config = dict(
    d_model=512,
    head_dim=128,
    d_mlp=1344,
    vocab_size=8192,
    norm_place='peri',
    qk_norm=False,
    attn_scale=0.0884,
    init_std_o=0.00436,
    optimizer='muon',
    train_tokens=589200000,
    steps=12497,
)
Each number is 500 + 25 x the weight over its row's rms, rounded and kept within 0 to 999. Layers, rows and columns count from 0. Numbers have three digits each. The size before them is the row's rms in percent of the matrix's.

# gate: layer 5 MLP gate, 1344x512, rms 0.0493, rows 1132-1198, columns 256-319
# up: layer 5 MLP up, 1344x512, rms 0.0528, rows 1132-1198, columns 256-319
# down: layer 5 MLP down (transposed), 1344x512, rms 0.0132, rows 1132-1197, columns 256-319
gate1132 097:515472506519493465481511562494497466485500536513487517512486445516472475517476472518535495479470494493502515482513507516535495474511455522466457510495538479514450524462507467478500482472474506
up1132 098:500463507544460466523507472512508466505515450527506460475509510511514550493474478525539476538486461521450512497474527475496489496509515501527527485535501530525512481532521479473474495516491496
down1132 102:451520510478528511517510519533484478464497487514543548501538511462452492531477487515462474505526481498529482530513471522547526493501487510445463508501475496520518501505479492479534509494491509
gate1133 098:494515483521490494520498494499526493475481488484530525523505498507469481501464532526498485513493480538502480501534465532488449479436505462471464494511457488506517457514490488493521549467471492
up1133 116:499553496516521455456487446517525461488513550485499503521493510514478519515489551531504468499521513545507478467524514503532484485521481480471473501487534447514478473478482564524536532473470509
down1133 112:500455454494500522544481489495440501530477523453493498485505508488508486519551487442507509532499516448493497505445483514533549467529490483556500508496537520524541529506517497493490512507495503
gate1134 099:489524505507491510490498527488446478523529500501456497538483535545512469499510473482469526474546517493519507492493506495515498485473539476515473520528446502443474467490528521489501512501488514
up1134 099:496474464501493475489518462460441534465475514480478550456461494508513504511489557489550486492531505475487512519504509479531469538537529530483435498450516497499524535507530497476535503499553484
down1134 100:494512530501485531492509466511551477464508549521474498495501491562523513493505474502423521527541518499496517498483493491479472531473502474500515505527512512501500454484496484489507523516511465
gate1135 106:498498476511500529489544497470505483474503439472478467509461476503483534513517507491502462493547494499491540497521522472534486476498501511495488488495509526466512458504519534511524490500532539
up1135 120:507528503506494522536537481481480518527513474506445461509509536498492532500514513478531497488525500479529530477542513505544464521519534487520535453512491542465537483463523539540517510510512502
down1135 106:474502519455505474458503537504474489499490479483496489539463505468470502522526477457491503510463512485470495469452479513482455475503490488461461478500524543527470476523471509519490490475471529
gate1136 097:534509493522512522478548559444480497481511482506524554524478492492487467496503497485474514504515496487499496495495517502421557484511508521499489471476527515518525548473528486466531476545536518
up1136 096:494567482529523458542524508484494516462504499532480452544510514488497504519463508587578495473513516496514502522511529482496528494531527514501504483461461495518517539541524469550522516492471485
down1136 095:467491527499480505533495484497491487475509493482486467486497491470455507467510483465457520480493523508558484452503475538485495492497503501503484522501532475494538496500533489471484495489484525
gate1137 102:484566495515496464507479473519468521491527483504495510471487504443507457492488473484502520465487510533485481479516488516508480537500495470507494548523470556475492494522514460469507499539499490
up1137 104:449485502560499558488493493525520519509523507502511472504496530494524469463530518514484533511493497516482491489483494542455486519489516509478547477484513512503533500487540533503508498489474539
down1137 103:490498543513473537510476499482479504511503527458469503481509523506497568532500514478517483490485510528456523526506495451494507492578485503490484526515498491516474535517504500490483484489537475
gate1138 098:476550516522508500447499562498497451480522482500482509534515519498472500542475490518467527486536485547469532496496508488461504520493496525483432479547487490453511507479484485513478509473520502
up1138 101:488525521529529542496530493520472512526511445472480503532502473510510528492503513489491549508494479500514466497485488484504499510488559517475494483493475499497475499478528497538487533493488498
down1138 096:533526492518477474529474476496537436473498466466501509512521530475502488536545468445475495483522550509495529484527513525530495526488471487486483496501510486477518501480507513534524488490463502
gate1139 103:533535505495494474495517509502495503472506455480499486526534523462461448498493516514522488542532496487477539531467507471515523520478483485491483497509449517538457478518512476490471496519473493
up1139 098:530446502490489501502538503513489490482486491488490481507506480524514535506493524432501515483484506505489467537472502490472559475484507505440491494484553507469509472494538536456498485549525500
down1139 100:484475496482522495463506501466531541498490474483453483513505499464477406506492498478481477514534538467512584508464470480497480527567528512508547501513517511495470496529474475535501512459503479
gate1140 104:511520480500480499510508473462498492508519525499495484497542473551515471504480544487488502519495520460516477559521515511564472509515533475514483444483527461465484498481456497499451514467507527
up1140 098:472469503500470479493552506460523492491513511491520519509493481477531462470526520545492467467494509483462502462512493479464497484511491481512479507546505515526492523530499474495522492496491507
down1140 102:538486563541501470509527533468489488481489485464526472452486521523488529488527485479535533512484490512497506443527515543527504470497518516511512528474445490495504499487500514499520516491472493
gate1141 113:521475532484503495468509474515530473489439531523523453529520510504494507478518499489430495534522535498485563530486518552480482460520447490518523538513498496455530481525473490480481478500543513
up1141 106:450504537506526498511492480518492506497457469508500475504529493474495498508470534486520509499496509467505544494537504497476524460473509495461516540474502541515481482481494477535528453477502482
down1141 102:497487461469484485504497506536495483496500482486509450469519528508517524501533489504509476515499505499479492496478501484506527543488506482534516538506487492523557506498521503504507473466493536
gate1142 108:472481475532469481443477495530475512507465526450476469509505504522503482515503456447489486493505469487544500455512492478522495451480501469430480489482514531473546464488520497500512423517483514
up1142 114:553511500511524511496500483491550482444495529467508524485533516534462509526494479491493469489495523508491533498514487490470488486487501495466524479491495523511464495485523488505555530503513520
down1142 093:487509507468471504486512460520436550475530486476470532517493487506433466489526496487513516492532501507524506516508496517512509490474509500476470524501496522482549506483480572477522525504517502
gate1143 094:465495471492522506479500509484557472499510505501542537480485495476545525456500498503468552447517482533497477486489523487545541527505502505526531526511511482534462497443512489515490484466481481
up1143 099:532561533496519496529570481493505524487497510482489480509492520503522516521468484508511491444469501528538472554504520554501531519489483446559507512460550496513496529488488471511498451496507513
down1143 094:460469468521494534480452541477515495540518470517501553467461486503486510513506543490506534472514499526522530466461541501511483532484508519456466439525534520485465492491488530549555527474495486
gate1144 100:501486531527563459463476490455488496527517527504471498488483497491530530483504485497486491504483543521519502526550472527543482454516487504510499548510483510473486501487502482463510495473497515
up1144 107:430508538448506493497552511509499448461505482482560462483479536502491489470500522504448521505480485468542502484481515498441536488489480495541547502478525514507506508472515500496481518494498523
down1144 104:485488449534498485503490475518487519562528475513503527499501476486484487514532514555505489492501521533462546502494489446502492480499519522497500468501535476452541501527549551473546484508494530
gate1145 103:492486512477491453486500534550523439497491536500459491511477508479531455482448510520472518515550503460549488500499515486485518517514479483517505515507500506513476525494537472503509503508519534
up1145 101:492478448489540513534497485492499475517499514481536494498498494474517519547504494520480504508513535490483507482444516477509554455488504490508487517511439498514515496470538487533508506501482506
down1145 101:519489478485451528500493452448489516507483476522519495519512461542466468490514499517423472510488468529499506501496482506485512481491518511485493471535529479509504515512499498492487517497474540
gate1146 102:512512490515476533486540487496458510501445451485506541504564504508506534518531516511466500492505495461480559450526482493516537490483517484480500542532539507500529510497471503480442546492481554
up1146 106:497498470493514510505546488485536508496476551544475488493553532479504503494521543490505495519525458495459507509480522566466499545453483486501506515503500505508526498501474483480483512517496527
down1146 098:474468484463512515524480511563529526470483496494472503490488513488513521520498521517492517481515516500475528418486492494472491503509526512526525481484505495502489503447512481484499490553466507
gate1147 090:510502506472523516488583512486546522454465510466464486487492557451528481498470513508526545527495494514500512492495502476517530488522471529545553505476514467497522537480513491493517504517484525
up1147 090:485536498498505493523504483474506524475494511508480493471512452491463500508493476493529480526501533503492503523463503475494527468505472485426467494509510526494499537495477501534500496489488485
down1147 096:550520518513517539455467501485493502538493462474500465473524497486496482478520491523489480506473490528461482498519492522530490548518489506526490474541451502481525505530512500491434466486548451
gate1148 102:489438476482540509503466517489530522469514495524510449467496486493455524502511548497500489468540435481459530495484471513467516544492500537555480538499511522505538493531474478507507479492494489
up1148 096:490541501506526461477523490465526487520484471479473519515496499478530437434467473534491500513478528506469474483468509477519450522506552515449480480495483536504538503503498489459546481473527493
down1148 103:481446487482481500493508505525461472480539497507504491519485522525475472515483502489489536535475467539477483491524475504493482487479493495485470533505475464523517528467487499480481505463523537
gate1149 091:528522503546486524534509496496526502497487493519476518528466466473505540493474518464467498489499472466512524492490495490472498452447473536544497525518478519492489472499475496443481501520505516
up1149 102:501508559514505467490521465526471530485504492515515487538513492472457475506497500502542509507477499488490479553486501528536502512508563477530491503448459485467469476489482533509463527495489492
down1149 096:527486498504466512491494489490447481474498508517509458482500520556503544476445466497499490481513502455470522452467495490476529481491509484473558471542508504558492514519509502514506479518492492
gate1150 097:514510485495519469463441508500519499461518479483515507524504546495471520529518473493490513500463453551448539485478535523443506507537479502519546550496538532487497489509503491469522489509550494
up1150 100:532521479510462544532500535537463471525495510488445490489504532482526459501570523512508503464493504474552507515483530453467515493520487482538507503504474500479448493498511480520479463494471505
down1150 098:509510546501490461483522495483535514500530485487525494486507506514441512497485538537490494503508487565463484524530531452500460490509489488473470507491531518508520473530494486482505523495496506
gate1151 099:457558505563535558495453492466476483531496496511461496496495481521453518502499477509492519487474498488449488492476505455528538503529515510549499515482521544570499488505503466507520547550535502
up1151 101:495539477501577488474481508547532506506526529496526496503484505471504489482520499521523529529513514510502444468494467483504539505506513525519560474473508471520516487514527506474552522534533500
down1151 099:488458476503464538534454492480460544537501482511515551495531513490505495493474489509516512491512503483547510523516453505510493488486494516525492471531486496505460541495509505540558499488461506
gate1152 105:476485430494493538534490485499527492467492455482477499490539489451496531479456491491477494552486459502507494528519549513487528480488505504512498525510499545503511511526533424521480501485554499
up1152 102:553542474483478550505520482516516541489521475479489465490416511478523495481473515492490532474442459492486517506488515502481511490496524486538519468510461517502501497463511428478472508551510517
down1152 100:425517522516500512520485484491467544479529463434515507526490507518525464503494478474459472514539456528489476498486512527528501454523445487510477521489485479528517511490503484483477463486483476
gate1153 092:470461491470473504494514510520531513480475480476487516509545494468490457484519448519477471518495512547509504494480502487502509528521468523473493435568504518519504576485541525508475535492496511
up1153 096:518556517529532500485466480492467513508434457493477493540505502497510492545534502509476493522495459531481520508478478533454520564544516492472515504531532511502497491478500472505518480532508501
down1153 099:466532481505528511503512533510480474532522482447502499527490455543502497495510510506533562490463484485472514522495497494502503507433461493496462554496501484475503441499514513487512486502505515
gate1154 093:479504477495476467499486491532487480482503540506488463504499523513522481471518527535534498475483478498508526473488515483497527451460508500469478495542492472498535474534497491496481527483514502
up1154 102:525528524542510499496492523497541490492474560502501484505497539491564523530458492510506499502468461530495524523523539484505454523448482475488485481542530470493533475579523479446469537470536479
down1154 099:488497504470485509499545487457526532520511474499517533497493504518466502511480519489508470565512540460526539455492476508497476455492487491525534508483471481507503481444534488500525465499473515
gate1155 105:503520506508481536495514470541490489561546518519488528541529492485517520504489469495503490506487508470484532502556480462509517493506517441497540519478460493545485553487534538506564447526527533
up1155 099:464540508459487573470509495535502535538494487467511485469520512541500530497512443478548507467488517518479513532545503521482513511539505503513515512481496471564506500458544492518508446507522500
down1155 102:518468479499489528473476472492506516555500503520517526518528513485501506496464517511497457474511486531519511520519522480520517526505508505497522468451511485456491495524502470478487518484482466
gate1156 097:476473474503471509523484518507485520510488516507516476510501470496482502494555467459521517505494437526483494504436459525495481512526483519525499514482485484574483517549490480498501534527454469
up1156 101:478541542528491451480513435453558516463495488511541491442520478523520486470545504529503480501507508479506459482496496487515487500512506502492494515472493525503479468484461472535490521511459473
down1156 102:513535517523489498524487469489528434458503497497501480549499549464471478482497521557515501512483493515484499509516452447507518487509505503495500526530516496487507502487511492483440498475510507
gate1157 097:519506525553491549496484550508542508517552501491487473485480564504524477550526456508519468491516516518521456476481524490503502517551524533470511500512528483501513468479444489515480497474501522
up1157 096:512479474450515548530516467495475538461494506488508559474470476516498518547503461534510514488493496526529483473534543499529504511450527498465473491524465495490457492505518509521484492523538464
down1157 098:489485546449485492501494501514507487498507501474498478484548512485516506474478542479517485494521495495499473582525495515518547440471533518501489502506472481450495491473513502492474520474497462
gate1158 102:472465536478473485516535489512521537479534498509473515527506512520472568478485528539535498434522470490488488546483517515518480524489501481454511444479522485501518427496502505485504503503479486
up1158 103:447486496543466517508512525463466463520458477454497502484498498523461503475513507505541512497439472493490520491497486531508540522538483515474494492522513445485497484483506515463484510474521545
down1158 105:505548487526502511536443479552517532509466473523511496506481496522522489489515494500477492515478532521538543478504501521472512507531526528524465543408440491477520515477492492497487473538515453
gate1159 097:481509502499466529466504509509519434513449522471480502568521490525485500494507542444504506551467534503480495497533512486519481518487502469500512521539531513518511494477485505487474462476462484
up1159 095:518504472496454500478463506546486472549480502497493551540475498520527509509536555490513502511476517517461494491564505526518489515517475517518454481471494490509462504444489512524482475526489501
down1159 099:554524503486511504502504510475491521487535500490501402493480477543449511495482516487492493484497529454544514514430493511462502448526498468494471529503499477536472494482502507513524509528516507
gate1160 105:464517484485484514514514466523482485486509518436524473539491492502476520536504489496486488490525539509510581512491509503484477512515516523481498532508492534520523473500461508470551489492484486
up1160 103:471491501544522536510476506506513457490524494515506520486531483525532485515500487498507487504529528511504494516480522491497493469470497531538467532463470484477503524516511521507462469489489535
down1160 099:498529466486511532523452497470486492526523461506483459492489474501511518522483507509507489529475494473473474491531528499510508464482456487517513499518519461465469535453468507532492534501523483
gate1161 088:453471506511489494496514501501496454506466460489490512447514466506526434483536511551493474522501490520535498544473483462466490521480464511532481492491485497486473478523555516531517497500481443
up1161 093:547455500488490519482491491489490496488495505506520466499516481521521501527457514522485508493506505489510477516512484498519509532521502531535546522485525496554469498488497529527482507549483496
down1161 092:488516520479568499496520510524521522521506488488504491482529496506510483515508478516501462529463487533488496482518505444547485484469504510496451537488490517463519534488532538514504480482543509
gate1162 102:511472521539489482565516486485498527517506489498477502503481480531480510493474491528473493482518454495503477486485495523440535509497489506512560523478468544485520490534492469489480468437513443
up1162 096:464517542509479447497531465494485462515456497484497521453466466519486497457474467532474560529542515541460558495526505469479522540498523500512490486500510512506521524457498501481508513526460490
down1162 106:521480468505521514494464530507495520516530459535510523493530525479474491509492519478475472475447537520468501518476491540511522492523499510498521489475493473473513476507517471463444500492489527
gate1163 101:468518476507515517509458486506478501497496477521525505515496460507481502541484508496485470543494516526524548489453524506538536502554453507473508524535469523546517460464493494490535480479450529
up1163 107:504476502476492470508489500463507511512510456506501479510519507474523511488540545461554499524470520499550450490522509525465469478426516516526507455479505539518520476568490496488484487495474508
down1163 100:467488506501453500498519479457484440488506517469504506468492486496517507498532477495474464492494485522468472496484530503485513506524515506468508499531523542501505505495515503483479510504499512
gate1164 100:469492531497497533476518512476493525457463548513476482469585532519547507513484531500531509466459514522476509497455499519472514536506527478517444558462544510510448474471465515500485524478494495
up1164 104:462467524491519545549533499537519515491507504575543499482525490517538551509493481502443516510534507502511464534482454502552496487526509491480459489510504515459494487484472516514476503487484544
down1164 098:504506530464514475526533495499500525546540542437460527501457484491477498515530554533514529518511484483515517502513511482479532447495515496508475497501517487506523540521486495496501438494502502
gate1165 095:503455482551536494520528484465462473519524502465476464497535486471466487513513489522541545520469532459512474529514513458524509472500472466496534515454509460498525496488521498499508486484472479
up1165 093:460517499464493490518515505544457450528507491474499522473520471525467440491471485482539511527494526526529445514518491487496469504491482494524499497517513497501505487498429552526502499452510482
down1165 094:512479481464494467519520508498504497491471514484496503468546474480511529484528525539494465501503517469496508498501482505484517467485510529515548487476480495501512529509527489517485497479487512
gate1166 089:516519482473504513472516569456479494519480499501512555517501503488467514547519508488474464487541469490499500439469515509545492478470492568499462465511550486507535536511484526507508536502494494
up1166 085:493493515517460513497476538458489475527470467516480508511505519436524497496517514504549496522477514482524494520512510495490480492511558548460516494502548502508481505448465451497518519471526453
down1166 088:502498489536483499503511500524484547522541487488502497484528552492490524480442520505481520505515523497474493514533474479510543424511521478507505475470464518537483470497507534520466494509517489
gate1167 104:516495479470502498478464456506508498458529509529519469449515574558502492489505495483493501506506504481503531522500501482488504477518506454481486468447454487508496491535512495491443503488564494
up1167 099:516502483510508505563525492514549492509518477487507527549525497452531481502520538484489515526532505490516464481490481540503498477480482511502508506460517464475532538526490521546491478531486502
down1167 100:524537514482513452451480543485475501461494506500489474495482513511532499474467520498482483524479481501499518497514536462479519499478526473491503460527433445508459483489509501535501520494473506
gate1168 098:491490484520526498535515500491510483535465512478451535555491494510495454523484480510505520468482524441504512512493490471511547500501502480527508462481466469520522522509503498543538550494496483
up1168 096:455513514491508503500465523541485536539558502498442456484483494480435469519483457473527534491488531479505461478544468522504510492501497478542518443542543495498533503443473525519497512543557493
down1168 108:500461532530523508493473497461530511510509472509513509545474504534485535461530465519505451520544464535484487566554517562483500494491523507527544492519468504490508548487505504509489505499503485
gate1169 099:536486496500521537512504494553482526503505466467477492520477480484435499495495511500485522463494443442507501479448458525484473479491508503529487485496518474490515531507487495524546513471552471
up1169 100:462545534500481497513505473483506522491498496498486492478496464497466505485476485497437477516468501476547463502494490474482510493469513515509403478519501511475537512515481529513524498534500476
down1169 096:507490474510458571494493527510510489529472446507509472513531501527511537484472526529490486496534494508474509512486459467527493522564504474478551470477465514517543493436466514519491487509512488
gate1170 101:520538553518442481486505521484480490549480515532485507499509540494487519501518497483532530509523459513480511545543491473526470465452490496547519515509450526518487519479476506504492510487511522
up1170 102:497489529494480505497526503521504496472494482490478497471525502477464523527478546483511496502514482481520491549481478537480520522525467492520477463531503548463509508502560526470455472520545493
down1170 096:473485498468508529505486495443501495447465455557469502501469514470490489516459499474528507493468474504508493519531525490534489494485508492476526501483491480497498511506449494508498477497489514
gate1171 100:479482514470437551443506519498442470496475510521519523508530514498463483486502504485504509474455532482529477544510445525545505517530478481529459520517538473517495551474516487488495508523430490
up1171 105:508478516497510489497501498512493516492507508481488542524476511461533468487483499474474530531498507526491485455540466476495518487528531446512495492485488483482540485510509495506517490452495510
down1171 099:483469524522500465471488494490500485546490506559489475447485465481490517498476498513499496499473524506476509486487461486501503468477487520516488521483521489483464507495484474488490532468490485
gate1172 096:488509510508525518474527522522488471497494504456452532506485499503523542481495475482484486521504534479489494518479488516464519490498503529506507503469473465500453481515517465514527512509518521
up1172 099:505546552467487489499519500473510515479507509531496506444542538520500477512513491514474473544512496519516494491529496476519530511495503514520520506529510457540512449520550521487500526512484525
down1172 100:500462524513479504497565471494478505497486481472526495498515526539539522541493534459527491473506482461489520474493472536434507476523481538510514513475502519465499512505486486501516504501534503
gate1173 099:529492535493519533544477536520472476504512517482518504541540469525498524500460490510464550508513480497465460475490523517493520477487522509483502486497570536483448481500502510489541495498473514
up1173 099:511511514484497530498499482508524520500477483453489499503476493520502470483494463476488447500526512510532513487497497496524476468517526484523503503497490452520500515542533535486499509471536501
down1173 105:488512489545453453494486502532487533453507551495503484491558489510451476508517526506550517513508470460476530506474476528486542483424473528474497491496491526496455473503479462536501492507525478
gate1174 101:532477462523517516509495526536501476521496509511511505474508466499534478540497482535534484519458514556511491485470480486490540548491464490502515476502511488527527481517471487527466492501487471
up1174 103:497506510471496502503494479517484510489507527528476494517493517467450532481486491489508510493462498509509478554453525502469514469508517441479471467479498495494504463501531533481449486513501511
down1174 102:469510464450502520496521474479465443510545463508514477510498498527516492526515531459496507506541495536522509496520473503514487516514486552513505482479517552509502547508509517497519529502481536
gate1175 094:534545438535511514495498536523489520529480472506511498511472503488504504496489482510514548489467501537499470512494519538486521458551499497532511492475519525543477517487508500518467464511509468
up1175 093:504478476456524485505483531555515480499508501553491531463482488495540494479519510507517480539494510502515495502519544472470502507510478516523500456525529500464475467511450532479517487493523515
down1175 093:506554476488535479471492490540492487472464526480497516527504533490501469505472495498550525516480498497499489478475457488505527537540484548478501492486485477555490540530514499544499487522510551
gate1176 097:526488481498502514471476537466500461482495502503488533517447528527483483499524541532516491492526492504522521460534488484467526519503515461543487514495466528505509487478526514535487513503502505
up1176 096:541528499517519500486485462492496486469452498499537483497497469503497451482484513474440525533497538468483544507457472518503468472488513479489525545518489492478505471506509515505513515474534505
down1176 100:527506508535514494496504501481484488487479482505545465473454517536488512474471473508528463540486533515505535501518447469444476497453480487495493489527484505516474471497498486461544479529507488
gate1177 099:481481528516475508491509484464493482518498466520498467490487510500516489491484498500520495503490565519506495503511549481484477456530464530538447525478476483479538485502485494499484538503472483
up1177 099:489480487466534511488521486489518492487488464501495498506470513496498534516465500503481495470501488483474545523499501530521506485493461495496486559524508510502508523539482545538514510549512513
down1177 100:509478506518492490540506504488523444509478477455468475511494481516509516512539519471542512521541511484474460501498501562510480528490497524525539520483535511511513517482536522538494468475523445
gate1178 098:462517506516493528487543521480487454514525494506499523534474497480477511487507478443434471478536463506469522454489501478492478502488489505491453510516480487548502528493532485473501494530560529
up1178 109:480522493519492486533466517514515510470523535521468446524461536500490524482528493512506516523477501523500528493511449487522452509513478552514522499484483519440521507493476544533501524533530465
down1178 101:500460482466501531519504530492458494528472464476518513484466479536499468464474471508483532476477508487493489533468501460483512470549471490498479516494482489516507446481509492519483498494453481
gate1179 089:497514539532455496472502497479549496473510509549471524520537505542503513487481505486537485459530526490509520484536502506536526523536489466468497529518484520474537472491465552524478493478516496
up1179 094:503488526474501485472552496504526476509514476512513539527476465495513491494496546490506498493535484507479461464519471526505513502480481503530447493535496502457512484474463481524494467484480554
down1179 093:482511488550492498492461528488493486497518503494501476514519551496472502487475452512495483509463503504509531522456567473474530492500521509505526474478535483514474489526512493488484472498476539
gate1180 094:502506469476452443507537513514478489518499464485504498522517458514461452550493484484486453501524495497469508488473452461503510520498504519459503457531534500515524506497489521463459470497515504
up1180 099:532534435514467512497502530484501543473541505498489498487471470464494492496534504508520481524508505539513470482501481500513466493521499520497519586477472468490491466524472494489483504466491537
down1180 096:515500521519491503510495444504499479479482545522484480488535498463508536564528494519512524496437539510524526481500559480497512503493476487527532504521522474504471463493525520511466515495524476
gate1181 101:466507538486516522494493525501526476500489478485521455492526527496508489518538519495484462489475505468464479458506508515471495475519498482493519519523456519475530536487485467530484482548484512
up1181 096:534496494522525497502544519502503523505520522479495536499527564469464481493478477532504540479527518494480489509516530481538502511448522477492462475499506496461523497497479446524550465493508528
down1181 102:482516481489512482484466467503516519493511519483525441513500493526475518422523469472525513479480519506481485483556521439446515537538485531519482530538517497449479500499534518484458485497479467
gate1182 102:496464454556508510488513505502472483520537518470485525478487505503488468520480494528455504507487490497539512494518491501467532512503514467483495490519518504539535477489492483445521465505535504
up1182 103:487521510485499558513498513526521512462509489493520462502514465479508522519468494511530509534463540473501488501513503546522533506528507509492523501476488473505510477524476524514484502559488507
down1182 099:514496485465494524502498501481481540502482480467483513491491516475495467505507494493487475515522468497495515496459473499484489492483473487433547502547459498536536466495517515486530489489509456
gate1183 102:515549509512510520502503496528494491505510497475500473548498491580494513509514505497468496529465502506534498456550501491544469518489505546487528477490526507508472542529530539508548517481517509
up1183 099:535475505551454494534442506503511532517444550454547494516474527531506491489524494476516498549513497507548456551543506507494539482478521495475494507527508532493482483485427469523488504505466505
down1183 098:446495500488509472466512534528481487518512507466524519543480471504545516473522517482514500553451500500463488509493469519500495503513493523482503462479487504508525483520500497459505520490546494
gate1184 102:485506460471470474502511481522452495457474482518469433457491519475470475486477512529496494487525530500505509515488509529457488475519469522456498505504499458520518511465500518474525493477551450
up1184 098:565545489515501533474517530537547506502523494505490496448512545504458524492472486509539508502516522472484465475489499480503496452448465512501482499511546506462455531473504492495499450545505483
down1184 100:515495488461496481542492498509554496502480523528532500504488474457496494466506539531478481526483472514514474493490490512512519502515507470496453531490475498476526489494464518478447545476475478
gate1185 104:495529499498511468510503486521511523503494529473488534510478470509493502509494473503507494488520479445492503522514491530502536484501470484533503503484487515510494531531511469482487471486509480
up1185 106:467529556512480467532511509462500509484504503508493509458500512500501491515509456487508516481528504476539502498499525491448486538508472514490477463520508470473452484531536489494508495471508468
down1185 105:486501518561522529502509472496527501550472514533529534518507483465548504488526503512508519530498520517450479470500488476494514491513477409482468504463505549472469512486486506505490450474480455
gate1186 092:507485559477528469484493419497456517477481464533511497523519501488522473489510524519494498517521444531498516511511473498495505436496520475472471467459487500507485463425499505484447527469478494
up1186 095:456514519537496480521488491465528469456524523480482496491498499508480472463443504515519487541493504498509497491523513494495531502515501484522511466543501546502516504491476525501493498473507516
down1186 093:516477489494466506497516524524503490524501529543505459461478438511481471545509534491443517509477493476488569500525464540485571467450477464468512528518537516555513473478489473482493501473500491
gate1187 088:502472454489486453459491498511510552488507529517498532501519485516489498520497531508539508495498491514482546492535488508484493464541527490512539529538503560483534484507522525494506515525515479
up1187 105:515500486498539485516489536522482498490498512575535511502484496490474450531474510519536523482459526487470455533525522518495505483469488514528476517514511539482512528531574486527492518490469467
down1187 099:507553479526491524495550491491533476555565454447506534458483457535529543497505527489525523487507490474528477482508507471486481514435504449479504531525520448471497480498466508490506493479434488
gate1188 099:502505538528504503479499492478535472504512515537543530506544485507483531491459491455464524518533450430451476479479540497468513489525482516535510506466526537514512536483520548533520487499513465
up1188 097:507495522499503472498541480539487496492473528553485476516498538514474542454501471503501507537523507490485498524494494517493486492480504461496449482510526494521528531502453491523526530506499499
down1188 095:475494529525460507506470472494485491471490508463482502465513476538545483518539485522558525510555504541536500487521443485510507473506557475507514488511501512548477496493520488495511460467512513
gate1189 107:526469507481543469486501470504488503489496510515506473548526480507529493481488484506497524446487508469533464470482519530515503493485476498508519500559492481532517500518497536538491503522426540
up1189 103:500496499454539479513475481480514499541511474463508473469504531502498470528461494473533485537488501535516506505524498512493458543499504504498444544498528446478519496457488505482478571484526508
down1189 108:492497459494503468460520502485500525451529494479494518568539472503527494518534439485466511482479520444447470475512445512538491500542476468477463499485512495516465467524486496529536528511528488
gate1190 099:500574463480512502533505500506492473468500482520496471503472533518508514447523494481465533494522493526488539451528492507504504512493483531514467504499458484520531502480480495511539491480487474
up1190 098:493521531526529502492506487544516477407500482500458501484496490521467513497477462498520479524556502475494520507516483542478543513492470463536476518473478489427503504512472540486535472519459517
down1190 092:561478454545524500502547462490501484483528473530487492503455538483450495500571537474491473517509503485466502486516515547486485512480456482497513460501467526519475480482487499471484535523503507
gate1191 098:498473453505480494489473499507507510530497473500509508536477442489477467490510480508496523498452496530495480517510511528482494495503475498530462565545486488517517498515508505511503481500481448
up1191 099:528477533517542529469529509485514457467466496479493488467439518506511502470526490509480471545477502465490466495452535488478521509496531515471521466471502473488550579557566497482531514516533518
down1191 095:546485509495497485470425499489471469457517491514505520511532454466447492513492464523479500511448476514525500528505450494471459463510486504532467512541494528519538488460459509472501536520517465
gate1192 100:463464471503529479495534502463549479538467533520475469459504518477581532518449539532456520494507481528504530483466483511492512485507505482474512470492482458538551464497465465480455500458495539
up1192 107:504476500490429501488517508497473526485514509463493485504455506490494507515518513491501502475501518540480474471498507455502514495464499486511485465467506525491495470502524502510486513481500472
down1192 099:457498521523500548454501471469491492477500515511521556500471510467540469514508475517510451488502469515516489525472472508488474537511464535470507521484523480514512474499478513503538518512469535
gate1193 097:525491498514499460493482489536538491506482490511525499496488521528483525510521559466523503457557508474478498479483517478515460508514530513471512482512435470519475495495522499490501512495485490
up1193 095:482537470540497508453531484505476471485543526508490488488510460545467459538504520494479507484502537487508543513445470516501536471486536476515490484510494539496491500493504521464516509526500489
down1193 097:543488492517511505471499455493535495522474515481490547533471516467498540480477528514483515496516512482465550485521489497466453536518513490517522441533495490492470463524504508466538473539491492
gate1194 102:492482519500505509515480479519458515516484515524462466504523438497477554501517526544476484475516574471506507537567497499457494509546489509512495503505458466543503500513492498524490509501512515
up1194 098:464519553495470502501497476481516474518501513528454497483501499489525527512506484511472444521498512505499474442479504511521476492519544522465499494465506518506502471498512495516549528506491459
down1194 106:495480491491495481527479496527490520494505525505465472480467485530459496514461522484495512495529511483498500571532465541504506506502462469524519463496491465486534517499554497466504501469539502
gate1195 104:452525476524531531495527524534452496508492496505545474515495476453497534522535536530480514518468507536530505479527466429499477490454491540510516494517464487493515529524469483482495544511493482
up1195 102:503549459527462482517477486502549460482518507535559486524481475491540527521521500528447499498494517477552474490497477495473519509533493499468519513530489480515491502511514469470496494474539463
down1195 105:496524475463470537487474510484535524494486477496498478514486524500467491538508536496533529524460517512478509481522502483496494503505501510517476513506482528535538528420455483514467524489520472
gate1196 101:506471478486477488502529516480505495497453507477501510514478487461499432486504514514497500481461499494491447496514455498510474468511508459498455507534468498497526504454480501471468496499489494
up1196 095:500498516473510489504537522468509481532489481481479477511531507486518525485493528509475486489509486478470479470544514517492493533466503480482484487537495488486510449478467517465521487544487542
down1196 096:498485504499483525493500487478516511516502550485512492484498483523545471500475476551491491504490523532498485477479467544475503471509475509515485519525473539487528489448490449443493497481489520
gate1197 103:451498493526495550460488508429553452498485497460430452490490506522529527485493505507475498499493543491585548519484477476480468526534513509519499502555530544498513500523535554492489508478427497
up1197 105:501528524492497487497494481491495517508514468517471461493509478474495472474529490509532505429496501482542495490488472453473492542493473519497519480471526484531502469538497532489496495487483496
down1197 100:522512524558470512473469516544514547511497530517494453485502477558500491483516458500496502542478466507426496475518499506496502476540501490550480475456474507470501493497524514511484506491463489
gate1198 099:458481507516492483524509510515495498485504494489475538483539468522528527539498485474458437495507449495490544503478515480487494522511506493509507512507470469523475518501509469481492505544484502
up1198 098:471558490504505506498523483463531488538509472508480491459521486505513502458496448481499510416532476477526515481469518525489506528462528488505542501503503491528469451466485485471491522494517471